Weights of a small transformer language model.
Size: 9 layers, width 576, 6 heads of 96, MLP 2304 squared ReLU, vocabulary 11684, 49.4M parameters.
Training: a variant of Adam for these matrices, 576M tokens, 8782 steps.
Each number is 128 + 24 x the weight over the matrix's rms, rounded and kept within 0 to 255. Layers, rows and columns count from 0. Numbers have three digits each.

# down: layer 2 MLP down (transposed), 2304x576, rms 0.0479, rows 2166-2294, columns 96-143
# up: layer 2 MLP up, 2304x576, rms 0.0505, rows 2167-2294, columns 96-143
down2166:132113160099135116100163087133105128137125165120148157128113145074138151117149193141112139150124109167109111115132101084120103169141119113146140
up2167:142131096109155096093146150125122125117171151147091118126131114164157132110130135158150157153122145156098146114120210141098126120135129151119098
down2167:161139078116120113126092093152111119146113111176113109152131145138136109176133099101143096118155128147107116130169148128092131160119067163128102
up2168:132153163115120095098131130095173129127139165107113131108133119165106124104118081136136126160115077055131129127130122093200135143130130131117128
down2168:144157159151103137168139116155141091141150094122150077119130130089104133146168114128119141110168121121173175160176070150107159138138126128127144
up2169:136109148106137142146095152126098097119126132107086109099157131169143112162094174089158088097151120143118131112130124133122129160088150140114100
down2169:161145131160083127121082134121116118136123096137154102134098109139108110083102146127134098135190114136119113103136126137147156132088139121134063
up2170:143150185132148131104099092174138114155139135133117130159151120146111162095132137106146124128084117158133095113158125105149130137170152138130122
down2170:145138146114145123142109060140160124155160169141066154184151096146135116131096120119127122082080126120146093136168104148147092147148133140136109
up2171:116094069133155130148120126135144132149116118132101147090121105143122144158155082077138178088124131115126143109141098162207106131110155126121151
down2171:106155137100134150115136125130138112122129151105161128109158103108159122139141138132105117113123139180144146137118090155145118137131134097113120
up2172:101173146127114095149139119158129131115168148183146120141133148138111177089122122111103143155080140111123111110162194160164137159131119126143124
down2172:141102130115153150114129079109165123123153148132081118132127090138105157142122081154144128123143116150133117129133103158125108132112118074135114
up2173:138158109138166147150144100155073172097115113134149122135140172119135095124115139151142156108086120069152126160109124150170164149115076095131126
down2173:159093103135089132142168129130135114152155126118190143120146178100081160097111138101140114168109095108110126151147174117142122113159124129120111
up2174:149172155127113144139145121084148153138167150096177120079120083118091113159133120093168114154108100127136135123062139135095097097144105127144114
down2174:133144122116147119135129124161127103124097131124062145147101145195097101114142072136165146124120119152132156192138107127178136108150101115149089
up2175:128144140099114168107131113160131118124116168085130134102160117160099151086093120114119091106140167139114131144120114112169107155154099070163110
down2175:087077113116101103114161109135106124172084143156107131151097132111117148159123170162151167131100140135133118148148169100127128145080129108169110
up2176:136113161105144147168085128145114134122183078127152159150110176131108127130135139137103088135106083094116123093126147135142122124072118117141139
down2176:102175112151123127112138102138116120142125098098139105134153124118096153151147120168100130149147115135099138093132174110157128158108154115105138
up2177:115123087137076113145172101091069104126119126134135106072133116151116103106096137130115122073141125110126129084140101099137123087110129074120131
down2177:131114143154124134110136039167135105133103148071152145144144090119128130098130110131142122132140107127166148128109164150113143121142124130087135
up2178:142107143094071170140151138143159111148108103093157124099145148152118130125116182117129134069135096138144120159166120120129113122149096167107110
down2178:155111184125133110094144113160133119137121109076125149070130118103125162107106151143169132123099123130110161134127126123144143115128127155123129
up2179:139127119124152136175138137141129119147208133094136125122130154109187116138126146166145114149115137102115161095120095125157186142092117129119106
down2179:146132089128080119136161108087120113110132146126151147143131119127097174144144139154120115121107158145115109141122136176114125141097155091131115
up2180:123126122116093109113111077138110175103113113158143088118168157134140131151151113126088158087129088173069118141154161148146084160128134110121116
down2180:111089160127131113121117093098145143150139134173139120122115111088127114165136166106156138111120193133111164133098123119156124143126165056084100
up2181:129147102153144144137110146090127125132105130123163104163127103090157108119129121142170108111112143086130093125129123114148140156183145112132136
down2181:130127158144137129129128080105165142099182112174107121139127142142137058091130159104171121143118114090116155120095122130144136107157115131171104
up2182:089124155103141138104139122126128104118141120136144125134089116145121111123130132099097136097140111120103136120127130137122170170113123136146133
down2182:142162134130114137152137134150131126145112140068120154143196136143120102120128122101141160123139163102109078108097125129128104122126113120128128
up2183:125117145144162115151113158129126187126148169108135129142163109132158153138110153122129135115154147112091115132126147126156127121124115124099088
down2183:114142163144134133137139101128097105144125113134134160191119167177144111133134117114131113133119137145100132128125154125120133155130141128119099
up2184:107141106152121179160127149136114168150128138128148162084148119104068098153171114130097075112125147096087115120112120173131171153152133137106133
down2184:143162112111106102120161142140086148139102150150087111152125076133192103198068157124099210146153120102188132183117121101156089097119129139096115
up2185:171135077115110156175101138130092128093137161130065142126142148093156103125097128178098117114103091117155150116080109187163091121148096128185160
down2185:126093103106089140131114135090131128103036141178075095134106117168141104124174141113109078156169113145143144146108104126154106095157145077126102
up2186:151126132111102148112128120119111116131127142165176101082136089110100121146066111139116066120121157081144133107139145145147135103139133111165120
down2186:125120099182160127137102095115139087103088158147075126106128156141139172088136088145155169107110115165093118146136088077173131159152121125103105
up2187:162155158102109103119113128139134143106102155104135098137124115142116114143130122136128117139155115127129141130091156136125144128124145133134146
down2187:145122110114105124165136162133123153120155094131162103115100124101150126143088143116116126109146135162104153145135129126175132102107130117116158
up2188:080086114103093111139108142118102195105132136112129109128185094108111126092146120169149120080154130135171119081125126114139143123107116107090098
down2188:141108085149210111119187093118084107141098114122118179121106119099174124137130156082104166122102071106149109132118088152176113090136155148130141
up2189:124122147098140123137143124129154083089164184160113104153120120100110090093129092092110093168124122101078140131123152139103123140137149121172126
down2189:118148147121134111137154167110136141092183099150106123058116166109128130153132160106165118124087140141083092152142130145169166121081136152116125
up2190:171133123126131162135158142142141158154145148121129160115114153115159161150075154143154136143130112057080135163133140150137143120112114106121142
down2190:152119120147140112179155088118125119080159141133120148099110137109101125128102120166099125127114111148127098137129155133140128126104159123127130
up2191:130136081127173115096162144123138086157117114150127119123159145127137111146146097145116143104178149125120141112100149138196152130116105135133122
down2191:081160131153117118131142155129134111125148134088184123134181136143133139124169151135171139126127161126136126136152122123112111115120121149128103
up2192:135130110118079141126125141121167110141131126146100073135128128129147172158142145107145140112149112122113129141152115113099158082104108135132153
down2192:147177115095127116136151158150133137156079132184098162134148139140124143165157142106127139138153091119107101094165112144146153154134171111121146
up2193:167147117130124128127108121128164107140147137146117128128103124114125136122126110172157116085133121153118122148110153119125129147117163108175155
down2193:088111129137172182126123088103105132121118120140165133120127107201140109118138149106133133121116147158140161133131140107113111107123098107095128
up2194:091137104099129099140088118137122076115170117112165132124157143115107133143141176136096112143131112128117142095153108122135162091135109094140082
down2194:101110136171112088115114130134104149127107184095069160150114118138111174147200147167130164125123118147126123119140176089148125101124142118119158
up2195:176098134071112100150093116161157117098108139097075137114172132164112124122097149115129111098137123109122140151092133160143125092107131143108131
down2195:162121119098164160149135123145114148167144132155111141135116081165122165115124112152139124138121130123143134166101148091157115168118143109103135
up2196:127157103118144188156121117159147123098148096099121122145115190109089161132156125154119122143084141112185147120074147110119151116100135144125127
down2196:098120098170137163146136115100126115109094126115114090111163102138168142130050133138108097125145135117162147109111156113051078125089120107146112
up2197:114103093145133113103143123178117126091149119095103125141115132106169155126127133109130123120074086140112168110122127132138179137151122148101107
down2197:126141154089084099150132111109109087110135135108175078102118159141115189135115146101111136125145142116079129134059148139161086139137153143145146
up2198:135125122128146122176106079135147091132092079131119171143180121167099109133098112089115113124132124116135129133109106105120088132108102087130131
down2198:140123089119138120102164144147134152145115128164131107115104149131153123103141113115116127092146106120116113097164144121110129155190118087115155
up2199:153148121130130117134097106118126126104123140134157119096140145150134104149104118114131112119124103099127172115128094171111120134115170087114147
down2199:125143145117106132162147113159122134152164133158067150146170156125121128154119093142113137102120111109113162125114149093115110140124130139117121
up2200:139090152138137156120065138183112130121102138057136143111145156188076123123157096113138140128114171133114136079091153139148108125112099116159083
down2200:112074169098110066112167120129105137080129137117145170109162143119132150057150096124117092146145164159086155164172156127146140119138112172119153
up2201:150140143111131104150122123120080105164135125172111115117147100118095112143133108161133112106131116103173139140112141124121150130115142092122174
down2201:120089143121096168177130148089180142126152124166137129128117138110167131093181169149124151098150152142089148198109096111142165116126128149150162
up2202:110102146127129140135131107119155116128114128161106100057132117156111159121133159150117152144130122172118097090110138099127133087091112134135128
down2202:130117104133154145159134141145123139094118154145170102104110142113125140113141202151159109134120130137126139084162120154147082122121135093087141
up2203:107096107140158098100109124129105171126121164085120124109139123144120161133115132152087124131114149181160120149166124150151112108133124142129135
down2203:149161145120152153136104133085127139107145184142117118132130171165121158105103143154126127125155147137104148112102123101134138141119120106128119
up2204:109141154138121121154127108121121131159112153106123141155127129116114142123108179146082126129137153143115131156142096151160124139112104178143123
down2204:105102124097108130147133112105135155129111123101091131115123115097119149161115075128125064092140138145126087138124114118133126101124159114144090
up2205:109119094159122087127081139099144136112114135152148132084143070100066074127106121130123097159117115068160135086129097118141107101158158134091127
down2205:108180166108156131160153077152137110137149138139114137089121164133108154125160128141099119101159130144090149176135158138106124145138135146113159
up2206:115163100066097142138121135168142109131113141121134106140157112172140102135073122125100138134137106134137153129139156142136104153108140115151172
down2206:102104122130140111137111123102087121119145124123127133143103120115107085099151129156128116136080128133122102109140089129140110106108114128135134
up2207:110143139068128100121143151125102152132163094114127084140123102126127149134160139114097120151119140116112095095166145156127128132107118155114121
down2207:105083118088106128101104134110136080148131139142148157133117092118144103132139139111146125089145103137103119143137138127127140082126115112131158
up2208:178126144089142092159169153136131136090136115158149140112129113111121111131146180122101115090140142104087143066091142150113169138117140117127115
down2208:075125105153114131152106119119094136158140090147143123140126098158090103114101112126145089114129103098107101101124135127126132131114142105122121
up2209:133118132137155160075112107098089120134096147128148143130149117110177138130105167133145097149145106104088143160115133142150102140122122111081122
down2209:086097102119120117114117098125094100078132151143131130121156107152128107096139091117110177119152116106112103152127133127174148117149146140090160
up2210:123163135123114161147123093153160140059151120140089101122135146119145146079140093157094107142110057119086169101127119131129163102117079179149149
down2210:171144151139142152112116146093115142123105140088096156134090105151152138178144121114111112144089112145154132144118140142158141101136155147162146
up2211:132126090121133140100134107134149109127094090180092088145126172141169200109099113078173181127149119163077160141149135138137077154112126135136130
down2211:114107142145099134119125093098103100188146084145097144149142146089140194110150162067154137104120156129112078133173160142163106115135131110145139
up2212:074105129117116135103170132131079140093128109110146127106154107124133138117164178128138120103152120105128111141126108145125149109115083145087155
down2212:138155135112118096112106163138141178170118103108125137103095151126192165134149120139139108123154105119103140177088127106144133118099135152151158
up2213:125117128111108085133130113185136173094135126130108101130144136121118123153140155156097089176138103091089092144171150123147114115075127132123131
down2213:122136176167089170088153150104145161103141134170196098098174166128091105147153120153134144148085120092118092143155128093134105126165129116100128
up2214:109134101131118155132148083119117125128113115114108057128135180155130140127120098171134114135147138119104115096141127139107163141115127144118149
down2214:193126100151148135115130122087144114139139068150193090122088169109138167106148130120109150133138143147122133126167175128093088102104146137083102
up2215:119070129099154124137144121111110155114105143145079126124131138102176169137125103100162132102118154141147137135069145157094141044095100090119134
down2215:124133145140099123110108084087169118143119123089117124135105143107134100148101139125126131128142166106114120113083124142124127143104180086127092
up2216:134121154112098110105139133084100113117116103083086135143112091143109148144144144097144156118100086158118107097106142145138103118130161157142115
down2216:140097147128142160134117132168124139172131137235146103132143125124128126130084141120126097118128163124072175142122144165148124142103122108154099
up2217:119130092082097128169088152128120117149108148128113092112177127127117125124157150153122106151128136188118107140152121132116112151113115138133102
down2217:152101135130153123134183147146104114167145138105115107124109103145130105146113132106152154126131128127125130124106130140099118132115122123133150
up2218:143119115111144140108155145106112126132102142119114144134123124084135117110130129119113105138148104165134109148135141144197121114128130138132110
down2218:133116131155118119125127155073120135114124107098127106125173114138106150139125118138093122138122118103128114090119107146141128162116142085140174
up2219:141125159108152101104102133131111128129121146156148105130150127138107105131072185154103116118153153138126135105096144097150172153104135142141117
down2219:113140102102148123122142135134159146126137129091116139104097137142130118119120134127127107151144144118145130102119122141103110153104111115112139
up2220:121113099136130083112150126131118164177113121116121138057123144150154146171091122109135118132137136165165169147082120178093182146080119117141110
down2220:164146169127099108149134145137130117141177151093145142106139107110138069144170101154100143131162135152102111163144150103133137146074088150106121
up2221:098177132133138118105133055136114198082111134129133144115165107163143153112131121121147133115096115115176130092162135133119125145143143135124122
down2221:083157111146163114112158082141130125118158121136152140136160165114173137105135106153128140141108122151131112101125163163111159109139120077114169
up2222:123167112127145133148127119140138155136120122112115169119120103136152139170130109141136117120100123107147088133147103121162131154123121115145129
down2222:129110141146153093125097135163146129100139143109109121161158099127142127124133127126116092159103153143168127139137159164136116159125092109117119
up2223:148154133105127118138122133160088140131139096128122154102098074181110152170139134061127098160143132160104147122131164169140124133101111116121140
down2223:132111069152105109101093163151154122107114123168101110112107122178174149147097109097114174139148156110108139114118119155125116111131163122109151
up2224:107155108125132126104153137110139112123119134107137132141106135116131118080133108136122136145121156126093119094120147132121119115097131143126134
down2224:088112152130134127133085117134114111124127130144143118123113093144129125157155099114133132094109119152128127161136114138162121124127099138147120
up2225:148105158131096125110135104120105123129164116094180087115129138125115137130143159123167135122133130139104132108095101104111129125142144147119117
down2225:132134144135128110125120163097112104123102099131108104124161132142137134098075097142149097146159141111151145130124131129124104121120145124114184
up2226:109078131145084132148161139149133121136099128156136075103135140135145128125122129134108128117130096162121164139131154147135141089139117131138110
down2226:109117144166153111134110162137131116113131146143102137104084123139152091124106126123092112098131135134155131147110134121158133118154122131131176
up2227:088140116130112139096124117153118137113122155136096104106103101155108137151148106126085103169112123116123170115142129109134139141139120120125121
down2227:132166132121130135126129136158091121152128163174171148147112110123112121081122118114122141117136155148157118143136110137150113102104138117139120
up2228:155121150106093094141134087119133173136118113112125138142080159117159096112146116075121085094137103134117117178152085110166108139138142132101099
down2228:120153088101117098174092123118139113124190076098144126138123140074116178128146085152099097159140146126127128129121140156118103118176114103165138
up2229:090096134111070122155103087126183136155125124107072135126148167125116156162122111123076104139131106142087117162162147170158107121142139124130143
down2229:150105164115109132137182127129123124118122113148127109166143105093112178155152128158081160066119076112148158178105092171156088148141119140150128
up2230:103093145111163095135162149140095156097136128139134151127145086196101093074122127136092116140108136100162142117101126120165137112133131135138148
down2230:092097121135078122139131090105113147123117170127129117180124116139154110083053096162127147130127115138120182125143106102131118127142121132120133
up2231:148141099153092124172130155134089122155087138071127133149151094110116147131101125127139107078119101114128140114120179119118168109115091098146107
down2231:158164127110159152104150134123114138130119098149120168129141116170187126097161118106153118145115131101135103125160104086151127110151118139166177
up2232:159152169092121104105137137137116168172145074165147175115140106125121090145181125136141128134108117148117121135189114135136149091116112136150073
down2232:145123123086115148133083100169125136205129126138113124150116081140094129114144133091135079170078143111133096125129142125129116134083103135088116
up2233:127162142085175162084122146126102159121145096134132080142154119115118121117132088138126113109093096154115111118136119101141131121173122113144090
down2233:129102120143149109099117118147135153124176113126165147142116093135164112155143129137142101138074109123094138126159140151122102128117150166149104
up2234:086113116079121160134072147138108132133134155111132112099128111145086128135072112121162136115056112120141124122112132092199160141121102129168093
down2234:128124169072098146171086175105109148123128122159156127098120118108147106177131118166125139154091125127148132126112115083149111147097150155152180
up2235:155058119147140139145159144174167168097170158134123116127086164107163141137130091099123150161178096100130109156100120102145121108113142076160146
down2235:121134132132133119133093093116099102134121118107119110123135144146120139140138127146136095107094133143142139113141123125120136146135091132107126
up2236:117118105114133107132140078137130150141134135107152191082106090105146166122162063105142093107151127104120094125161174150146155116107135166138119
down2236:131149135088123120148126129124117132121129121126160109079127141136114147126127125124142134107148110147113131133137136123106138145129125153120134
up2237:120158182112129170141152120126139116128170181129106103101151115152168179159137185120156125126120094201107169082121132123108099116070078099117114
down2237:133155144125100122103150150125157146092084106100065167156110121121117105169126161174113089103123125142146137104146126112103065167156134106094139
up2238:094112156115114115131114176110091142084184146116144137095143145130137108143146144148145078122171142166157115097114158125137159135092133173141103
down2238:115139179127118067086136123131134139178131076073106138111162145130101172166139075113105126142119110141123109111153148151167133195126185166125111
up2239:133123135123114159112137122153175130144140133150121132089102134163128118134122126112149120201134134122122142136083134150150126089127137137164137
down2239:100146127141114111139117161129109117125107093107110161177127121118136090115157129118142113139158152131161096141105167134111095129138149108114120
up2240:107170090145145118151097137083143088159108170150085079123115136174125124149106087110129132159097127137127179144135113098129121161129124121137161
down2240:134110123114155148162159147136092147119155148111129169135142082111143096140140154098072079141165132123148139159160117088136134143106103190151139
up2241:142134114063150164138145104130169130144150122115102110106111142152113129128111105146121145111137141116115155155131132129124138136100162118186167
down2241:146138092141119121149093093136106116123121095105097141109126115110194137138139098107134134146078165145130151160150135085117150086120133116162089
up2242:128155111144163139138106103129101088128121153137123122145125119137100121133142141112096129104122115117138129114103113163104176122150114143126148
down2242:143114149119148146079098101148121134127128128112120147159157117108147103113144125093178088090112114123131121127124164174123137139113109180124153
up2243:139135074106144142176152138129106108154113112124119092125108122145104107136129122123154141109112195111147154117165126090110088066153111114158146
down2243:093127137109067121046156123117142117140115117132131146118139101137147104146119096166115110100167134142100126114142146111111134128154113106153119
up2244:116111108120090119120157146137118159135152124108129116148091084147132165099144100149117148149107127096082159103135113056110113149132123139182092
down2244:141093113093071146099120145125064141105097095145165122148124108188153181062115100093155123157111143149104158165127156134143145132144078153149137
up2245:118146149068141137128104095121179120149169080117103096083148160138144105173155153110109114112102149091141122112102104142137151117150171137169133
down2245:136134102156122166136133133132135130121126118116132146129123136150148120162175115134120171149096146151140126109108134147149158126100167126130047
up2246:083146075129160145150117081154081149103130130098172132145088124107097172060172090126107130102124067113089176121122134108123122159182091105066141
down2246:130140120104147134095063174170155138131137102149146125104129116141140133113096028105115151138121093134198134149105104059147135097127135094102106
up2247:168148136124107128136142145132128149121163110151141133120122152124143152119126108125103110141121133140142132141155173154119127132093152110106140
down2247:150160121135120127150110142110138122081121138128150158149110087142144130120115114108144120115107147112143110125108110134117114103064151107122126
up2248:101170097129094142149114145099168143137125132092111112122142129123173133162150172175155120129091119148158118122143129130153190134146155146104130
down2248:125175145145125137129158131137128134100152113174170145096103068110176116161090149092144173141156150114105085123138083128129152117123183135111116
up2249:133114081134137127135115137124113108093143112167116163119133153142113108178110154143139101112114123102093129135125153126147101161146106124138121
down2249:130134142155107144117130147112170149136117126104138122117179144109113109122113155117149126138164158144116109112086110127126140129135129123093128
up2250:133123139142143124109124106091099149133110159126097130143153153140183108096129142100085143143138153095121159132119117118129106120143110100112114
down2250:158116138119153062135118124122147140177100123141143134115140115131162124151152161093122077108141185140122136136111129157108101133114130102129129
up2251:113163110105150103087142116137085132149109139087131135106131155155141128142150150087140106162116127145110139127109121071133122122129136155152121
down2251:074099145139150130128120140100099108161128176114101105140121121140111103115106101117093133140149124121099143159126143134123162170127163113189132
up2252:148172112133125125146122151139151172120100178150121143143094123126130126102095142130103129156130131132101128114144119154116160108136105146184117
down2252:103151123097115142146113120134128122066156123151160126143118096122138127134123123139124074130128082142137138126133090114138143141181130115146138
up2253:102111125091146110122145119148096107148144144146148159106163109132157133127117123121169096102111118162122105124117152161112160127143162177086140
down2253:137156108134088123174107101120133133148125107104119136155106137144107129155084139140169095147158103110097151130160134160149133132120111126119125
up2254:125122143134117154137101061127140171122182118128149154144112123095123133141078138157123089163130139073117101095100125154127177171144135129118131
down2254:121135159177133136151137134135126083119101114145144126140177102116120124092136105135173157107093152152178135105121130087127115159121168135137133
up2255:175053108129098176173156140110144151136140152154135095118153117126134168148138175128103112141138139156123117140141115148124164138083122129168158
down2255:154136136126118198100109132155138136136170138090116085121126170107119129129151176175103125091153125131134135148146117152141112087123128160116152
up2256:114132144147142072131117153095113114099095107155154079152164142118119115133155134117093128143091135135133140098125113113168148127128065113101100
down2256:145120101119124109130150164090136110137140110114167166140132102101121088135079133103102116123095101098136159058136146122193134200134165154173130
up2257:125137141114122124125083116191125104128180160110123125134123152129153099131082147112118123128152092092145160117118129156144111139125138148152119
down2257:120113153120105103118088164120123155140093146121100143135113099124119140156113153112128128128118130150093111108107147151113137106102065146153117
up2258:151161128123115160137141150120122101084123111139120125139146149134124142127146124159131116133136103121121104143077128125128110170153106129107153
down2258:135161187170141129136140114134127140133098128095121113125117134137127127167165115153154181096135134126164146119103161152131104143097095115106126
up2259:175158131138176164142106088134170121159143093147144119143115143136107110166123142095085138142115136170142157135123171136157135145116100098106126
down2259:127130126148091210145118114123141141138128171149135129143118105110141041114130130090120101191135156126177110163149096129146119105102101131138073
up2260:101137132137136145114113138106167156077136145099153104103144136130090145127153150119098146154069107109117135122132088164112109145081113154134129
down2260:133138119123117116112152149135116105111096156154110146137139185145109108154148089080120162104180151109143124139122126095156117106119073169103125
up2261:132152116092146145137097129151119158128084120092103107136145174088110122131140103127120128116146138126077127122136137171125093138063131095130142
down2261:100109156094073155124099127128115151156134135111118099110118126150140122088083101116090111127137115129141138164084141125134098082135115078136149
up2262:160119130151121126082119108127132098078113157118131099110134182117118154128148176130140101150110095155132129114126154117107154116132091151146164
down2262:141147133168109093101118090170114161120152068135142111119164161159101086152102132139137116131083094151149105111094128140122124126172162126126088
up2263:118114112135109122112147119109088153071123146095129142096136129124190109156102103086161143093186129158178118104147121089151147131133130128090060
down2263:124127104136134116096123113139131114172111118151138164123078095135128135130135191121137101149131107115117136149124089112123118100099123125159173
up2264:109119132105133126128121101135138177116152148101120110150122142099121167115101114106092088154129110136131154128137149128115128124119098156126133
down2264:130165141113136129108140146138113141127106120120124097126105161130153143137141130135147150095094120155124116134143139118112098138092120190145117
up2265:119139093091125139093119121137145158110148120127135093152109122100130101159093148144098116116103090133148144125084152123171139139119134124110076
down2265:116100125143124131132142141139132141086167142055131172178135121110128168094094154128130105139097088118139117101167162136141123113108128113139111
up2266:101153101124126154104133128078165112127150152088115181100125140101127158119126147141119126103129097103096141141127128106115143134078118106109088
down2266:133069174122148102151118103137132098158156136100146130114096119137156126107119143122122117105103112116125117133121133122137113145125128103123131
up2267:103098171143132115158126145101138129160106119135118123136141114122126158079151126141146128084136132130103163109119130141113107085129125141131113
down2267:150138098130118107134151151149107110106146087112138156118143134156117145109119153127152117138142177123152105089118137107116121183132156148115107
up2268:134123125132144137140106096123129191123124127083149111132141138090144140125088141131124152068132145137143128120129146148163094143101143155100157
down2268:110204120131112146193154109078135130129122107100121077136133132189115188073128133132127103124113111144101199151172126148131129144097100095099116
up2269:138095138096099127130120138108136162115124135103136104040158127130152133126088159102112129149119166124161152101100100157166144124105088162137111
down2269:140118135115103126105133114117130165155163126089163175110108130082122119096107097131125139129141163147143127201166140114106117108103118140137154
up2270:174113144123128154121084125136127157135118145109110111134115156110166157164116140186113120171121133148099117128105137099105129109151118182114125
down2270:141150161137153101117125095103164072096124089127173136089113139150141111146110157124131158102114091092106117140105152157122155160104147154123106
up2271:116083126088096087128098144129147099124154140117084115137129117112108138132107177118114138104172126109105100155143140125142138119131126125113091
down2271:115121134115097155124191121085117107135150127113135100155119151134105156148142126118146144135106108123087137117129146115133122126153109133139150
up2272:139097088140104140172125115133138158109127161115085104138074136113117150104118103099149096111138131124120156086101149107094120142141129163144167
down2272:072116091146136144143099163139108116118140108110102128135161116165113145126106120140135093097125163113154154098105133140108115116132121148141136
up2273:176152120113147096159104093122151096145102135125137080134142137146123149125173106122125084126114134082112160111127117089101101111134128155138122
down2273:130163172137120129149149158095123151151188124152176090105113158141170121114107142136097102124099126151163137142136156092136139079145133109121099
up2274:138153127092120146109135138140109114109133131144111095114145118083124124139150185123139127125143144148144113121101127075083138144125132138103145
down2274:128095110149108104127107128141136126099125135136101090119136142079114162129140128091122102110155134132152095142127121136124138128104157133144128
up2275:125117093112138161113147103107130095122132138131172096137123128109124167108175135122129104122087137098141153141120143129127082126138080122128116
down2275:122132151131133135160127092119172155171114090125095118119100137140120161150088144134100115117129121121091146153133130112140117134133112132179109
up2276:112147130094145097109114130164126085139107134117102138124138102094118116137114150153150128135107149111135133122157134117123117102167117115114131
down2276:109167093126144097095093091154099150102123121128155115106121160137141091135125113139130131109089129130135081130150145121155082123126101167097170
up2277:087161115078106114159116113150091135125131130138157101122184146126151155137168122099102105109163146148099109084067107133150170083131109094113147
down2277:109119105132132106149117113084125116104153151101085113189163127116132117132132106124126142134125109128115120141080128130146097120110160099096169
up2278:173129158069075106102109104150135125106100126134092126124125153165086126146110098165122102114171144085123111121108132130168159142138110126143135
down2278:132128141139135150078131122132161159119111142137097103139151138128091109136124115127204154123089127115139129131084142082106144121147112112133120
up2279:120138177119097114176111145117145164123142136161100123088131155126119142136127163121155132155160154119128101121112087137135105123114115129131123
down2279:138144157135144119144139132083115118155153129187087104130154127169124142170147151112166138141108086108132144126114101111117168149138130109111102
up2280:139132123125071127144166126087156142121133148133135119145134133108142126113122154093122094108136105116114159142107184079142172142126150091138110
down2280:144105097135125166107123115158145145108131118125203134111089100148147161151106086117146148146115139165131121094154140147151163111170138126123152
up2281:103108142120127145108136145108098125078122111098127126132151122143110149129128129109124127120141167148136128162109109139106122042111111126151140
down2281:164126126130129106071142160182140099155134104102140122125124120133158118113155106105147149108105135159159124143097137177097084153112150082090101
up2282:139158134112135101111128115148106123141129123126142184076106133149124119152116186129119167159133103147137161112134163149121148099115162104168078
down2282:123132153097094106123076098091129132163132125122145084106130137167131106128104135081124147110109135090090136135110073109161105136084099142129121
up2283:120126125121139160137124077156109142162118105113111159097123116136178118123129154093159135089136185079085176128118103122134132160150121159115106
down2283:143127149156176087120125149125106130088162113120119183098144161126175140138147143096170114119111117135144115160090068137162132107123146147128097
up2284:152125150155153203158113102105131072063126140154116138115134108150143140130148123152142153128095091169135156175102131115155139137149126113138113
down2284:094178163158109193120165122113147107121113102083133101167167144132143144121099093177122117114168139139136147107139178086151096170126126149113119
up2285:168103110144152108176126070149129148139108119132097098075105120164088101177148129123116124129142089127128108092108121122133171138142147125126123
down2285:159115138131080131122126104172114103122086155128178130131118111080110099165158141128122120152137166164124143107149116150121047107140127103136078
up2286:156126130149114159166089087134114140150149157146110098113129181128144089144093135122159117069147097090134137148138140120109170107074070156147108
down2286:125084156131147128093087070118099138182137182129090135122088161107087103137146124114128095117164081146149119113122099114128168115098158102078116
up2287:161146116154142104161130149173161175094158155144150081143129111120136170111109065094121128116154141089094144138157137154126160139093176163108125
down2287:142108139141102099115174085175119135123139143113147105120174124160110157210125119110153145128156145099123143119152186146114107113113118142099099
up2288:132135120116148137122118145111102129119111100161111135090115136113096124119140103131138104148108150111104136134126152153131132121100107108116134
down2288:139135155135108112126095116138165119138097131157136114155128106142158130109146129122139111144152116103167152143093169097162106137118125101115118
up2289:131169092097152098172148110138134129135140153131159118143113155132177120113137153164121144139117099123146154112159131135147130160119150116084177
down2289:131084129137143114127146129134145139120100133110177095117121131122142130127140123159106133097096161143127097134126142114131119144127119149096137
up2290:119147135117117138111118107139117148133137104134091124105132114148113145131149144133142127167145152158141093129120141126142112110100095112138143
down2290:091110149120132141084179123109105102125131138100105141109113136173131085111117119139157125138132121133111158129120166172150126152156097132135178
up2291:169080114124133137149102126116093149115135136122089144132102175108114116109107140092097120097121101128092124144126151154113136114128104134147092
down2291:167090124142118112161152106156177148121107152077094155129102126095141162140145143088122125150127104139091093164117172111086117142136183114129143
up2292:089112140146150139152127105121120123092116088125147117069182101164131101148112128118109116097110100134092177119121119180164146110115140152081135
down2292:156131156176084120137112167176126125152122129149163095121142138133114127096136080138117158086200145113117135163155131162120081172102116146121104
up2293:117100084099130117162153120138124111111120144138158129145144138126123147138148122133094163117139141150125129097093144080090163091114113150102146
down2293:161134101156130158125094120140144141140116145124140140120115125128147143128163143136093178151127155104120113134145124108108144110104118162129140
up2294:105115110114146139155161137116195131136135105102154120140150117104098143125092106088129143113101097127109089120123139099097140113129108140167113
down2294:129128152148143120097110122102138099139131125154130129143141134147129166132141148124112148138125080129144138138129140147151089150182149159111123